Weights of a small GPT-style language model, trained from scratch on English Wikipedia: local attention windows, value embeddings.
Each number is 50 + 12 x the weight over the matrix's rms, rounded and kept within 0 to 99. Layers, rows and columns count from 0.

# up: layer 5 MLP up, 640x160, rms 0.0847, rows 44-53, columns 0-159
# down: layer 5 MLP down (transposed), 640x160, rms 0.0711, rows 44-53, columns 0-159
up44:44 35 53 47 63 65 29 35 41 44 39 48 51 41 39 70 59 45 34 13 52 43 57 66 29 56 74 45 33 51 38 59 53 44 56 74 54 50 35 23 33 53 34 58 24 39 48 45 47 54 37 42 58 46 60 33 38 49 45 52 51 72 43 56 58 32 63 52 42 48 41 54 48 37 58 69 32 55 47 60 51 34 45 36 63 57 45 38 43 43 51 30 45 40 63 54 45 51 55 47 57 57 49 52 57 29 56 47 40 32 34 67 62 45 50 44 41 46 76 56 47 56 70 73 38 56 54 45 71 45 53 42 38 30 59 31 50 50 54 43 60 48 59 38 35 32 53 40 35 44 58 61 44 51 48 52 40 71 45 40
down44:55 46 53 42 23 59 40 45 30 68 51 36 25 58 64 38 53 47 63 61 53 41 56 42 24 36 40 60 48 71 43 50 56 70 75 35 38 61 31 44 72 47 52 59 61 58 47 66 28 46 45 73 52 44 50 33 41 40 48 65 44 44 53 62 51 72 42 60 51 76 35 50 47 42 45 71 51 48 47 60 42 90 47 44 52 56 67 60 32 45 72 71 38 50 55 42 58 46 41 60 44 46 45 34 45 44 58 48 44 64 42 47 32 66 65 55 63 54 44 44 65 72 54 61 44 51 38 60 48 66 70 48 63 50 47 37 51 64 52 51 77 43 50 53 63 38 35 45 64 48 45 41 51 65 57 40 54 37 50 44
up45:47 60 56 35 62 70 51 43 56 61 49 66 52 36 52 18 55 59 55 46 43 57 61 43 38 46 59 62 34 47 47 47 45 48 78 57 59 40 42 53 44 43 51 49 57 51 40 64 39 44 47 94 47 41 50 54 54 56 31 26 45 44 41 51 53 44 46 45 49 43 55 41 59 33 70 59 34 53 42 54 38 65 51 61 53 70 43 63 61 62 46 41 54 44 28 66 50 51 41 60 44 53 46 62 40 47 66 68 54 59 35 54 61 36 62 49 52 52 55 43 57 42 43 42 33 67 62 64 47 52 51 54 58 56 43 35 55 51 46 47 38 57 41 44 46 52 55 42 44 42 46 41 43 47 78 58 55 51 42 59
down45:47 46 56 55 56 46 52 51 56 59 31 46 71 47 54 71 49 29 49 60 64 56 40 57 52 41 25 27 67 48 47 63 66 73 36 41 27 56 65 44 58 73 58 53 43 60 58 26 72 49 50 15 53 68 56 54 36 52 61 68 37 47 66 69 54 64 56 63 69 50 50 42 45 63 24 34 60 39 41 42 53 32 46 48 53 17 54 50 54 36 43 60 47 53 69 41 67 35 43 51 52 31 65 31 73 71 55 28 63 48 64 56 42 60 31 51 37 54 48 59 36 50 66 42 43 43 32 39 56 44 48 33 52 48 49 56 50 71 38 43 38 40 92 44 60 41 34 56 56 43 61 71 33 52 41 42 47 56 60 30
up46:51 42 68 51 54 50 56 51 59 36 40 49 46 49 51 58 38 44 64 67 56 39 36 55 54 36 42 43 52 45 58 70 51 43 66 76 23 57 46 55 42 53 25 45 33 59 32 43 70 59 40 39 29 43 40 51 42 42 42 54 55 54 34 71 61 53 40 44 36 51 60 33 40 42 59 60 35 62 53 47 49 44 59 56 60 45 40 56 44 60 62 40 50 30 54 55 56 71 54 56 26 76 52 64 44 48 67 50 66 62 55 49 46 53 45 48 40 38 57 66 58 47 54 48 56 56 41 50 53 51 44 49 64 53 47 41 49 37 54 49 71 43 64 49 35 34 67 70 37 30 51 31 34 45 69 48 43 63 48 51
down46:68 65 51 48 50 36 54 53 62 59 31 61 43 68 43 46 46 54 53 52 62 53 56 34 51 37 24 43 47 54 30 43 64 54 64 48 47 58 64 51 45 44 46 47 45 61 42 47 35 34 66 42 52 48 44 33 48 45 53 48 60 51 55 46 46 53 49 59 51 40 63 52 29 54 63 56 47 16 66 44 59 46 35 58 56 49 51 48 47 46 73 42 43 48 58 51 39 62 39 54 52 44 52 47 56 49 56 57 36 47 56 45 49 77 57 57 35 41 34 61 43 59 55 38 63 41 39 47 58 38 53 24 37 41 48 46 32 55 67 34 61 46 33 32 70 65 38 63 53 41 36 62 42 76 63 37 58 58 56 50
up47:58 60 48 61 52 50 71 34 48 40 48 62 56 43 38 51 49 38 45 66 34 34 67 52 61 51 49 56 60 78 76 71 58 60 47 58 41 52 40 62 44 40 58 49 41 35 56 42 15 37 49 82 54 59 37 52 50 68 51 33 53 36 46 61 56 32 39 72 53 44 55 53 44 44 66 81 55 58 48 59 43 41 60 55 53 54 42 39 62 65 61 40 49 30 26 65 36 64 39 11 45 26 51 37 65 46 57 59 54 69 45 38 46 34 56 39 53 49 59 82 61 27 69 50 33 53 31 75 59 54 68 36 36 28 48 34 57 45 47 51 52 55 37 64 25 66 37 49 56 40 65 47 41 56 59 26 45 45 47 43
down47:34 33 57 55 54 55 36 65 40 62 49 44 45 44 57 59 56 56 35 55 33 44 65 45 68 73 47 45 33 77 43 51 53 49 32 38 42 81 43 43 45 64 70 49 41 36 60 60 45 48 66 53 56 17 50 41 26 68 50 46 60 75 46 42 63 29 51 73 39 73 42 57 59 45 62 66 64 57 41 46 49 39 41 65 69 35 30 46 37 32 34 70 45 43 22 53 62 52 44 58 43 44 59 48 54 36 51 54 61 47 53 55 51 55 52 34 66 66 27 56 52 66 50 39 45 74 50 33 47 62 42 30 60 33 35 61 60 52 52 50 52 59 51 67 16 52 74 63 57 37 43 51 49 47 53 50 36 74 43 49
up48:48 38 52 46 72 50 31 40 45 30 41 53 72 56 52 59 52 42 51 48 56 39 40 48 61 72 48 44 46 68 49 55 43 26 47 40 39 44 33 59 55 30 68 39 52 47 71 55 43 32 42 50 57 52 36 49 77 43 42 18 42 63 55 64 34 53 33 56 46 25 56 59 75 44 48 40 63 57 46 44 43 58 61 29 53 57 49 67 42 57 56 53 38 55 54 66 72 62 50 51 59 36 41 47 61 65 69 49 54 67 55 02 52 23 46 53 53 30 63 48 53 26 46 73 51 51 46 58 34 68 51 60 57 37 34 52 58 58 54 55 63 46 52 54 54 49 55 54 31 67 51 62 40 64 57 49 66 64 57 35
down48:71 54 25 49 38 36 25 52 61 57 39 49 65 51 33 50 51 42 57 59 57 59 67 31 31 62 48 22 27 56 70 56 58 43 36 44 40 43 45 70 46 21 55 47 42 54 65 55 53 40 24 65 50 45 51 35 39 61 48 59 61 53 47 46 39 55 54 43 59 43 52 65 61 61 49 50 49 36 54 34 60 44 54 63 47 51 53 46 60 53 50 59 35 49 62 45 58 68 36 60 46 53 36 63 40 56 52 54 51 65 42 62 43 49 43 50 72 48 43 38 48 19 40 69 27 57 51 44 35 50 71 33 51 43 53 71 44 61 60 61 39 42 36 41 60 36 59 46 49 48 56 44 55 54 50 61 60 35 53 49
up49:40 43 63 63 69 42 50 53 50 49 65 41 44 44 55 66 56 52 55 69 42 50 45 29 56 60 48 47 38 54 47 52 36 46 50 43 51 49 45 42 53 51 51 58 38 43 67 44 63 20 43 52 48 37 60 60 45 54 46 41 56 53 38 74 23 59 12 73 48 24 47 57 56 56 55 56 29 56 57 52 47 60 61 47 56 58 35 56 41 57 58 30 46 58 46 45 14 64 48 56 49 46 46 49 33 46 55 50 59 66 41 37 50 58 27 61 57 31 65 36 37 55 51 38 42 43 49 53 58 68 59 46 42 38 46 59 45 62 35 64 58 57 60 59 65 40 52 54 66 39 39 49 56 73 66 63 53 57 47 61
down49:50 47 36 70 34 56 37 62 59 51 43 58 49 37 55 47 59 47 65 42 58 38 47 31 37 54 49 41 49 33 59 58 50 62 41 39 46 53 46 42 52 39 45 49 36 53 70 25 52 48 42 47 58 37 45 45 63 58 44 55 48 58 53 51 57 43 57 54 52 66 38 51 45 68 54 47 26 46 38 42 59 35 44 72 45 46 32 37 42 42 43 28 53 50 45 44 39 72 34 36 74 49 69 51 48 44 33 57 39 54 59 62 54 47 37 46 47 54 71 52 70 58 39 38 53 50 39 52 48 42 46 43 51 47 62 65 48 64 88 60 46 57 38 43 47 29 48 28 50 59 69 43 64 37 64 64 58 44 40 47
up50:35 40 50 62 51 53 55 38 48 40 68 56 47 26 53 72 31 48 44 32 52 52 52 52 48 63 41 74 46 41 29 48 48 51 57 37 42 47 25 40 38 63 54 57 39 32 62 40 63 29 35 56 52 44 30 61 64 38 19 51 63 36 61 42 48 59 47 46 43 61 64 23 60 44 59 33 48 62 79 43 28 54 59 39 47 44 67 47 63 44 52 47 32 23 42 34 84 57 50 38 79 57 52 52 45 46 41 59 50 45 38 51 58 61 50 41 42 46 64 53 58 50 42 59 41 37 65 51 64 50 43 66 62 47 45 60 68 63 38 64 50 45 58 66 41 52 57 59 50 32 63 59 53 40 60 60 46 34 29 44
down50:48 48 49 41 24 36 47 43 70 53 37 41 37 40 73 44 52 44 54 61 42 66 75 56 51 63 61 46 65 51 54 50 56 57 42 43 49 63 43 42 74 48 48 57 24 51 27 19 69 35 42 49 66 35 39 64 50 69 45 40 47 67 73 46 53 52 55 52 36 57 52 60 49 42 50 41 48 62 41 49 46 58 24 38 38 44 57 67 49 41 56 76 50 67 39 41 47 52 37 45 47 45 52 72 59 42 49 45 56 58 46 40 53 45 69 24 50 53 52 54 35 44 27 56 51 52 59 61 44 51 53 46 53 71 49 47 60 35 65 54 59 70 26 41 35 51 46 37 62 50 41 47 64 43 50 52 44 68 47 53
up51:50 39 63 37 61 59 36 47 37 49 67 55 57 23 55 40 23 60 53 54 38 50 36 55 67 63 68 48 35 31 56 56 64 57 43 46 53 48 59 50 50 42 48 57 54 31 63 52 52 55 41 54 50 37 32 51 50 44 44 55 49 40 21 30 52 42 46 58 39 44 64 44 57 43 45 69 29 34 63 58 30 59 66 41 61 39 48 33 20 50 35 53 43 41 61 48 42 43 42 26 64 38 48 55 59 44 34 38 43 39 44 29 60 55 47 56 49 62 65 34 51 50 72 36 66 74 60 58 54 49 68 44 44 44 74 38 64 46 52 61 46 60 43 51 59 50 65 59 36 36 41 42 39 57 42 57 61 24 46 46
down51:48 47 38 30 56 60 38 50 40 58 53 48 47 33 45 45 54 43 31 37 14 51 39 46 33 54 44 58 40 38 63 54 61 41 60 53 53 46 57 70 63 57 54 64 68 36 42 52 59 39 36 35 54 53 55 48 58 50 57 58 57 57 28 39 52 52 55 37 40 47 55 41 44 49 49 50 21 39 53 58 52 42 50 42 55 56 55 39 37 39 56 54 46 49 38 66 29 33 44 42 41 47 67 66 62 42 62 54 38 44 46 47 63 53 45 35 55 62 51 42 39 52 52 46 53 47 70 43 67 48 55 51 29 56 62 46 23 47 62 69 55 56 53 51 49 48 43 49 37 53 51 56 71 62 53 39 52 68 50 63
up52:60 50 54 38 55 72 58 32 31 52 53 63 54 53 65 38 47 64 52 68 50 36 47 61 39 38 39 56 52 55 64 52 63 44 49 49 39 35 32 59 55 56 49 49 33 44 56 54 48 50 66 68 59 49 29 58 68 45 28 45 55 72 29 57 25 37 47 34 23 36 39 56 54 53 45 29 55 66 54 50 40 56 35 39 52 38 53 63 57 55 64 59 70 72 58 42 49 35 27 62 66 34 46 52 39 43 64 61 54 50 53 62 57 39 67 50 32 46 56 47 62 41 55 60 37 54 72 41 39 55 57 53 35 49 55 52 39 64 38 45 41 48 56 65 31 22 45 38 64 63 53 68 43 60 67 65 36 28 42 51
down52:39 49 53 18 42 51 46 77 34 40 29 40 47 56 55 64 35 48 73 60 34 60 24 63 56 47 36 41 37 64 49 41 37 30 34 58 52 45 68 73 58 58 40 37 24 42 50 40 57 49 49 51 73 74 44 36 33 47 60 64 54 36 45 54 52 39 45 60 54 49 39 43 36 61 56 62 46 60 33 65 32 32 64 52 49 64 50 53 54 73 56 53 69 54 53 47 48 46 48 47 55 57 49 63 64 29 45 47 41 49 28 70 60 57 46 59 49 53 52 67 30 76 54 74 36 62 63 63 48 39 64 47 64 50 42 58 39 28 32 22 50 54 48 42 69 62 58 55 28 39 44 79 49 42 56 52 54 50 64 23
up53:49 36 45 61 33 66 61 41 65 47 55 40 76 30 32 70 41 70 53 59 62 48 62 38 53 55 67 38 48 63 61 56 54 29 52 37 32 50 40 38 69 49 52 54 47 53 38 42 34 29 61 42 60 44 53 61 49 54 63 52 52 61 54 61 43 47 30 39 40 45 29 58 29 54 54 49 48 38 69 49 46 66 55 72 70 46 49 60 55 67 34 57 47 58 31 54 30 26 56 53 68 62 47 62 47 59 26 30 46 67 41 24 46 36 37 42 51 41 60 59 60 30 48 55 53 31 38 58 67 60 49 51 53 24 35 43 69 55 57 57 48 51 41 46 45 58 49 57 71 50 59 30 45 79 58 42 47 40 39 52
down53:44 28 31 28 55 55 31 56 48 38 48 61 66 71 44 53 38 50 37 61 55 47 51 61 47 44 39 29 27 42 53 58 53 40 44 47 45 31 53 59 48 51 52 48 60 49 55 68 31 45 41 50 57 53 41 40 50 39 50 50 59 40 39 66 49 67 58 55 65 57 36 60 42 36 58 38 41 68 72 51 43 47 55 49 60 33 59 54 65 53 47 69 54 59 37 54 26 52 44 42 48 43 60 66 86 40 43 59 33 59 62 41 44 61 59 52 42 40 69 58 28 46 36 63 42 68 69 55 71 51 53 49 53 47 46 35 66 65 57 53 52 60 38 62 57 63 36 56 58 38 65 54 52 59 43 55 44 52 56 50